From a checkpoint of a small transformer trained on Wikipedia.
Size: 12 layers, width 128, 2 heads of 64.
Architecture: LayerNorm before each block, biases, untied embeddings, ALiBi.
Training: 138M tokens, 11641 steps.
Each number is 128 + 24 x the weight over its row's rms, rounded and kept within 0 to 255. Layers, rows and columns count from 0. Numbers have three digits each. The size before them is the row's rms in percent of the matrix's.

# layer 3 MLP down (transposed), 448x128, rms 0.351, rows 72-97, columns 0-127
086:135184130067130128134130095094156150133116154122135117115125118112142137148125132145174114117127161098099191098165158134151093138167131154110176138137122132113089099084128116113103126112125107164157151091111141124146109124141124159154125134142113127123138074124181098142115116135135138128131083112136118098122089111138166167131081135100119108090131122139140131135144146153181083131149
085:080121137115133159144150127113142158109134134118148114134105131163167154132126126158115092138133130118125104143125170172120107108116109135129127180118054113152091140103111129129153126148122150114127135132182120112125151114172137102149125124136136103114100143136109091126122114105142139136142151158111212125095094129109130158100164106077132112112094112095116175180091131120091142137114
096:126137170125104154126143169093140134145152091092178152142127170118133135136091091130114156169142180159118092193142111119156135118147130133144155114104075119134168131134110125142117080114167147125137111165137101128104116144147088120135121131097134085132115122159120149101150138141157127088136110134144078116115125137101149131125155136147106143120151113081109098085079112144104132128115
095:086132156138115121148154072149153118140120169103096141085104144083158143145136104138111132119096127126166118101169087157100139172113123114147131166151137178134071094138096102132147124141144135155136102146128129092127108130143082173107083151152171133110135134117147137120108105181140136137147132104142141145110119109091105108142143142161130101125152107133129166142108097138092115113118
079:165123124143129145111138088075141132113139099142126150147098149120144148161068190149111099090162135111148149149126096172125148162175110121123134139147128119167132147071128118153148117096136134155154097150130104142114118139159140125110146099137072157119122140093150131135109144093143106108114169091109108134151122133128119091146102129167084140163125148154117110087109107134130097113110
103:117150114072143144125133099101119133157141134093092164087082125124144108161136147093119145154130166126115102157137119141139107201090150141133098120104107114129132099149113073104143153138128104095138119132163115156079095126142141149096130106132105093100169091146119124116174122140127120085153191127164124147140129112119109115162167160115150120161135134121144124118155147132139116138132
101:156107151122127178123075172130115105115111133122118158138127134112085154152158133096143103121109110174107176140153108135095101120113124141119157092123139105106157156137144139141174154080125136131113089103082106136122122142135109143125123148136109125097127125154132129151128150123104120191101178157125109081114118150142155100077155108157115109169101115131133139143133163094141094105160
096:130089156101106141109122118117143138107147100127126087110144144101149144139150107129138101102177140135128076089133155119195122117116149120142141069140151120086115114155124139150138092171111093158140150115114108138131128129119116119150186172122163149137177169134148121112115084102140130143151105142101131084124111133119113170096115144132157097081124132149139137145172148095127128146103
085:158116119146111126161145129119166107104109113132105146132138127159166091112072117114110077130130107158128163159118149076118107170149088136118161117118146117154148156122153156143151133129118105149146121129120117168102154124129089167152083147128068134138103134120116149100066093136131106117095123108119109140106115155144145130153121122091138157149146111124105155114117161199140146140141
103:113127137090144125107147127111101120104161114140124137128104092128110130142144170108073128157134119144170153132125096118098129148139147095127181134123145100167136155136134146161116160136098153151094131175117170108089153136181127157155112109119135101157111097139141097139135101117166165141138115114143133149116147132129194144148062101133147128118108108112076108112139088102118116101136
086:128161151122139124089162088139081126118107119131124136126121118131115060177103118166083182109150106108103121115120072100098091112140152171110143139107137138119124161116136086113106127111129147116131131152130168125131124153137139171132108155143120107129159171128129123171124135092129119140140133111067149125148123101118142147153155158183116117110151139149153075115094129128159109133122
102:115130163136093141140133125105128131162145124064132122108138144114121196140128116145138138100167093155163151113127144107101149132152132143099112142113077117093131072120139096142120143096150129120137136089086124172137135093131117140135106114143091168095117160150126112077129143120114141109100133146150118125150148148142149136092151185108163172117168130132123156112080103124129140096146
098:143124151127112106153175129182152121112104134155137142116159128158179093080174131117142143119100121130139108114114126146102130154120179105140076101105144168094137168162123100098100145128129130120098102138125118140114099150163147145099131147116073128109096141111120136117087123138132137136093117108155095155184122100113128137125120171152084133144187126129114144101116143114160109133117
098:157170107133105148133162106123122135159079100079127129140160146183129141106101171133147123143165089110131093166087118122109124130112159151156112121123130092107112121118129120158119125143105112116124107141159102098096092160143154123083130099154095152099139079121149102140120174122135145120138102152162115099141110148113136115118080181149142158132136125153133178108118100149136158133149
081:124148164092127092118118125109164125119112090120136114083112175191091113096124129116123104121108176139113151079143160122083146100113155149146117125110135073108126121110106125121135138108128159129122146140123141114140113125127111114119107170151163147120116104157154133137135180145114150128171131115163134107122092149093113135105115129141148119112150104130154157152142133071162095148196
112:099097125107098192129123104109115146086126126110124079128138155092105079100108095163126116174186167105133105096117128152155147160158105120131144104135127176146145122151127115146117114159096127140117128126142099146104130163115113119178136128152164165139115150067121114156111101151135147138092147141114123130119144124129151119160170122134143173131112122119150114130136123088089104156110
104:122079136181140090131116115146131142127123141139153138107165128166101127119115142110077102137144133097146098126085133129127138108170152131134129172094114196146135176159116112173111134090130131113153150091146127139128136108094111140179116124088098127151134097120157094129130122157150132119111165120135141140148128152103117140161118106145118065111169130096100099095129112151093147127145
089:083162133115106106142159182121120124125106104098141173127121107127159155121106128136151146186110118136165104089169170162134109108129115116133179137105124111110149147134132070132124104088116128116131125165140125136100105124114141095133130140072128119159104144154112102156158101118129129146112156089146142134134130100113144139124135141133114099118108123136064146129135117090150207103140
099:168137098136083136127130126140088148135116108134149114145100083149136148158103149096117117145169134101154140139147111124127135157171158154171115126135133136147116090134088141114098113108106117084159150121116114158089104124155131160129120117160142153141136145062081152158139112119176122142132107101124157152140135154157144156120117163125143094080143091095101127144131157078101111120100
100:098127109149157147123148136097147105129099113102106164154125099117122114174141126107150126105104113159104123084173108141134122109116171123188100114149118173117110109097112085119162086132176120119102115118136185102083138141143097130101127112135152136113106158163102137125136150134123165136132117101087161117154140097111135089118137126140135140137134147179126106150113169118136187116116
094:101159121114081125098126132156139102139158138125136133128096104163113114137136141076106178105150117147155147121144118141115135143103127082118140126125121095084141135153136141126177101174148132166099127153126195116132147154144150123096175119107114140118107129068118133154117121124126109111043119156143135104163102105136160106096115136115128118142151126117156123162115115097152112138164
094:152112201141135122121123139108102105162130119141108107100092139134162160111130163102176117111128110090126143139084118098126157116139118111125139126129146176088132163149139133105196147126150176129146116128112139130143109169135148144122129111140108134118121093086102130123126135112163126057136120146122145102155086137128118167126104146157085130142127153126136135081115164122127071103132
040:118110098068114158112077152140126121128120152141134130131124151151101117076139116119164127145105104157165148107136120187146155121129111134109116133156139111138119148138153115152106102092106148141120131133073140135108135117131127169108123110124124153127086093052139156117103113115125102133141142115134130148146182139116155170151133166104126128213114123123164097138107131152127095128110
094:142167110126156095123155177129124141096138118124136124142121130108124136091110113148087119146123102137183118137108143178102143147136108128106176126124136083158124118159132157121088126082177172106113095182129137177130083146118124137125116130124158117114094156146100148140129167161081125151164098122145122127113126135097114096100118077085116155108101148108114126133132154129132153119149
080:094133114145148110121121132113148133143143134125122113133113171116104128181132173142126173145114169155098125132149136128103152084112142100134144117144113142128121136158100141099143170088132050088149133127140142089147097122156100119058134142147157107147075132186125147152088153176105135125117148141144099128125099128096103126095139148101112150102100128109122157150121130150140138134136
085:180131138129119130117118108125144091110129135119106127110100136172127115122137132109157108132114119157116145145151123156096143092129127128141076098141146110134139114166079102112144128081159108109102142124134100129149127137168097152102174145103163141159107156173105107146116124129094138163118131165095181095119129122112148140147142192116123097118113156189121089162122099149143082127121
# layer 3 MLP up, 448x128, rms 0.313, rows 73-97, columns 0-127
084:126093128153124101142127137147106127143126076129134116112101140123106137141106125132121157102136125130137134118120135141138147130159157120152109118138142169147124157182124097131110192103172088164146104128154143137118150117107136089053097121145162137135184153119094167090131093115121110109128067117093092124128159122116136112125102122131145149134133161134174094116131096188138123111119
113:172156129125172076098110135130095128116109140124079121136121122140140095130122150105134115153115120105164124119129136143156118108100110130136112154165160173122117138130155103110134169130107117124140139101152114133131177083090166110115105169148129136088149124135101108177103093110121107168083131141104141091099126147110104127103139116119180141103132161189162115158137137178138134118132
094:130143132136116109077134106177143100152127127146115123134153138157066145110173086125067136076142130145147127139151152130134130140106141136114125131136156147128123123129147116100129140137116124146126120117116118142115154149128114076123117114115112116145135168106154108131147141134104111145166123142106150111155135079089145086109130127124173082094198133124126127165156194092143081150146
076:141138109131163112177084150137137153112148125121088095108081101139174103121139128100124085111128090125125076126110121137162108124172136097118155161151104131137123127057164107126164140163166151116152134146167135134095175148124165147173169133116111163124129129124101098130111126129117123090104143096131092164118151126125124128122130135104126157167139151130130093133095141099119130129121
104:176121151111117128125124127149096150121169113105126112135152142144125174083123140150153110170159137120159098089120115130095166071158141131122117147121107134124125159143155140093103133116112103150087118081145178169113182154108109143063103134124131145098089141124123128110138086141137123094118116130131126119103125152117122111105134122138127136124082127139126089102183139179136128166128
100:149099120122108177130127107131138091155134079162093117132137106140105094121145123135156147131110105125129136125119124148136114166146093094109132136130110114100129125111127108124155064148088153147134079179184154135181107152148141129134150121120096129121134089124162178105125131131159107138138140110137135138169160086195099111117121108128136135145129139063126108120137167115108138113103
105:158074107130106112103140160148108133131109150159156113137116155104153094137145088122128117111080129130154142133139119094135159143101132125113102124136143162160134130119158104141142086096133095168138102159119156159123161131163128158105138121146117073132130100113107123183127150136148147071121155112135135145128126086158173107105151126137156115155082104079142100140174161152116135116107
094:114112108073141132153087129168109149146169121165086092106158132148133136084143128123086114154119131076104092153173128137138128133118175117170124147122104159119122154115147101125126136160112122094098169152082120117105163116139107090135137103147147132138127163153115123149113109143126114118147117083137139146161146106127109131141111171114104125151126119146124104174179091142159084126130
115:160104123133134152124092134112111135173118120112117116120188119153148122140133102121138139145141119104147144142149140079170084102150145136099150142110128110096113123140109102149125095129106155136113072099164102119111122154135091122118170123160116103107149156119108148111153136148145086097066111129129110126150185120079088143119149131097123134135163138164148130124179128158131083163139
097:093177135147123120133109145138119101103083132121102157137122150119101107158149136143118117140088153170160153099109108126160130165125131108112121123134109145145090089152150140112188162163123103113117172143104103124152081113114113118093165098155138126150147119085132151104098133178147159099136093110152153105114123160109120118170129102117147160103135120096144126098160161086112119120139
106:115085109114158107109112125123144121068165136142112131167066128141138114163124134176166138135106131120139131119124152147137098104084160122148102132127083146170106164153143106099116120151106105126156116147158154128115120153142170114164117112150148146095135123084138123147153135111136106077131141149095065118124092131118179142128168111117159109127154148155143107146161128107110107134129
101:084139126119121159145150149113172137122100115100136158128113123162104129134132131067137101120120113137142156149143145120143132083129142187120116136115131152131122095096172152111110123139102120193134127116174108141119127115149090136089077115132114154113130115135110105184140137123086104136128128101131115153119101120129152101083189144130145176138159119095140089145128110154101153120170
090:121146105115168127151074128140146141105130157084124174106125160106111137144183048129140141116146150184119164134155080141133107132134126147119120105169195109147139125145141132099135102122127105118153137135107136098109113161145123113145084126121119112122115144115117117111105165098138105117152111139144134129119157121181103123124073075108134129113096103104126128157129146129146147151110
087:146092114142127156112135140119124113112100116130134116133160132118172104135152071119139150133145089151126137155123050146157173168148114125095106122150123127167147107135165119112142128127110155129108117134117105085144120141099135172141180115134136122101132108163112128117096096108107120115139089161136120159144186108133161126157120130080110122153114129110145148133087115177156137160077
112:129090100151118147067108119153121109131128123152139139121164117129135116111125113131158166106169147189136130128128103125145090124155132135163111107120143159121145123180119129137128132138134111086098136175139147118145109109103124119114125093151124149146124150025125131109122103122152142148176127145090132114117146147147130132153100088124155148127131145125110141064104154135095146182129
102:131145085127134122119196145088146122132152071079125147147128118122154091090139124141127128144094120199123130115136148083105151101131119162100120102095128150161114143107141123134141136164107125136139145124139154133110100120159133131080166128119118093123148113096113127125142108154087127108107097180102156116183101127122138138148190140138104141132114133099144104098155147115135124153105
113:135172108153121151138125130129170122143162170128119111149083173122096132123087126117104129120148143113101130127105086144093135121126141152142106149169131197156161125120109147115138143132149132123138140103158089119137126103140116128126172083149124140145177117120139152091124169130125096055110108162082116118115135151111109113146107130087089152118152131108161106151116135134108084136098
098:118117099118129130138170169146172115116125133146101154097085134142160110129160152141180159146130121078142126072104151142125145096147128070162138154108119142099067098140118127183144099167113084130122119132120138165166129095153139141149106099127170126147144106122124134137133145137138100098131079124117083090113108142143137142121151118127151137121135091123112100135112157124119147105105
098:099131130100122087131167090159115137166131129109131147138120149130128105134158107102145169171133133115053160137121148106085129131145099116130134136127110131128107123147147135153109115106145138108155144123126148092172168168115151121104122132104097093127158130121133107129158105140165082118131139043159147134114161156142115138129092122079179178137106134139119133140142100145113105135116
093:116123134196114126104097158139136097097151126144088116126121161096120160091123102130114100110153128119146160125123128115090120120117146125138127127130152124174150119141153146164111097121119119113115081147111122102127174121126122161159111156147130113172156105095136136143111154103143103132128151122134140085134105108081186133150092114146113135114202134099160146156117078153113145154170
099:074140104095138154099110111137145103113082148171127133150132111138173125153089130127162117117107150149121130086122116128096145134152149104137066125110123082143100116147115130129125111189176113116125156124129143153160127128159116123117134123140139114111151159120172100141101108142093120159154088114144129130111106094121147120154155136131145155195135154103120121114138114171108116175081
037:158143105175128123123122121144161094143122158149131131120115124114103121153117119114129073101134123175163136127123114149166084107107125156136129152133167082151134122151178129118107106136107121144129144103158107157160144088105183100166139135138091151124100105037157106083146108144102144121134143165108183143137128141127132124141130112132149123146114123134129132086134127154097158111114
101:095109153136129094183162128156118163146145122141095077109178138154116172156113153165085140132155150130131126115137119114125130134080145124113119128125128140104099115148110136141109079149186120180156121089125131076124112136111103115075139154138106100114138150120124131142142115171096125122107104124175113126127132112155166135123138113106155080131131090133113123124125122116189129158126
083:145132137099147160133134152162131110135096120112145128117119142162126143100132089105140125120134135157157109145102150126115112200175127111115176115141149129087143131128178120134136140192133128136122124107081119094088124127140115164177124109063128130133139121114122074138161128115125158089165134121113100140131145139126160143136178136154129091142099122085161103094111158114118131121096
084:144166121161146100140153128169130134177168112110093075138168115101131116131117119144188118143161120127157107144168141116124116098133153124180122141107147129157148175152171100138173104106113095089149113114106134095142144122117110157100097113139129122179127086113121117165146095123118103091153124122147105108123113115158143133153140104140091106162135152106127116104109126084129133105139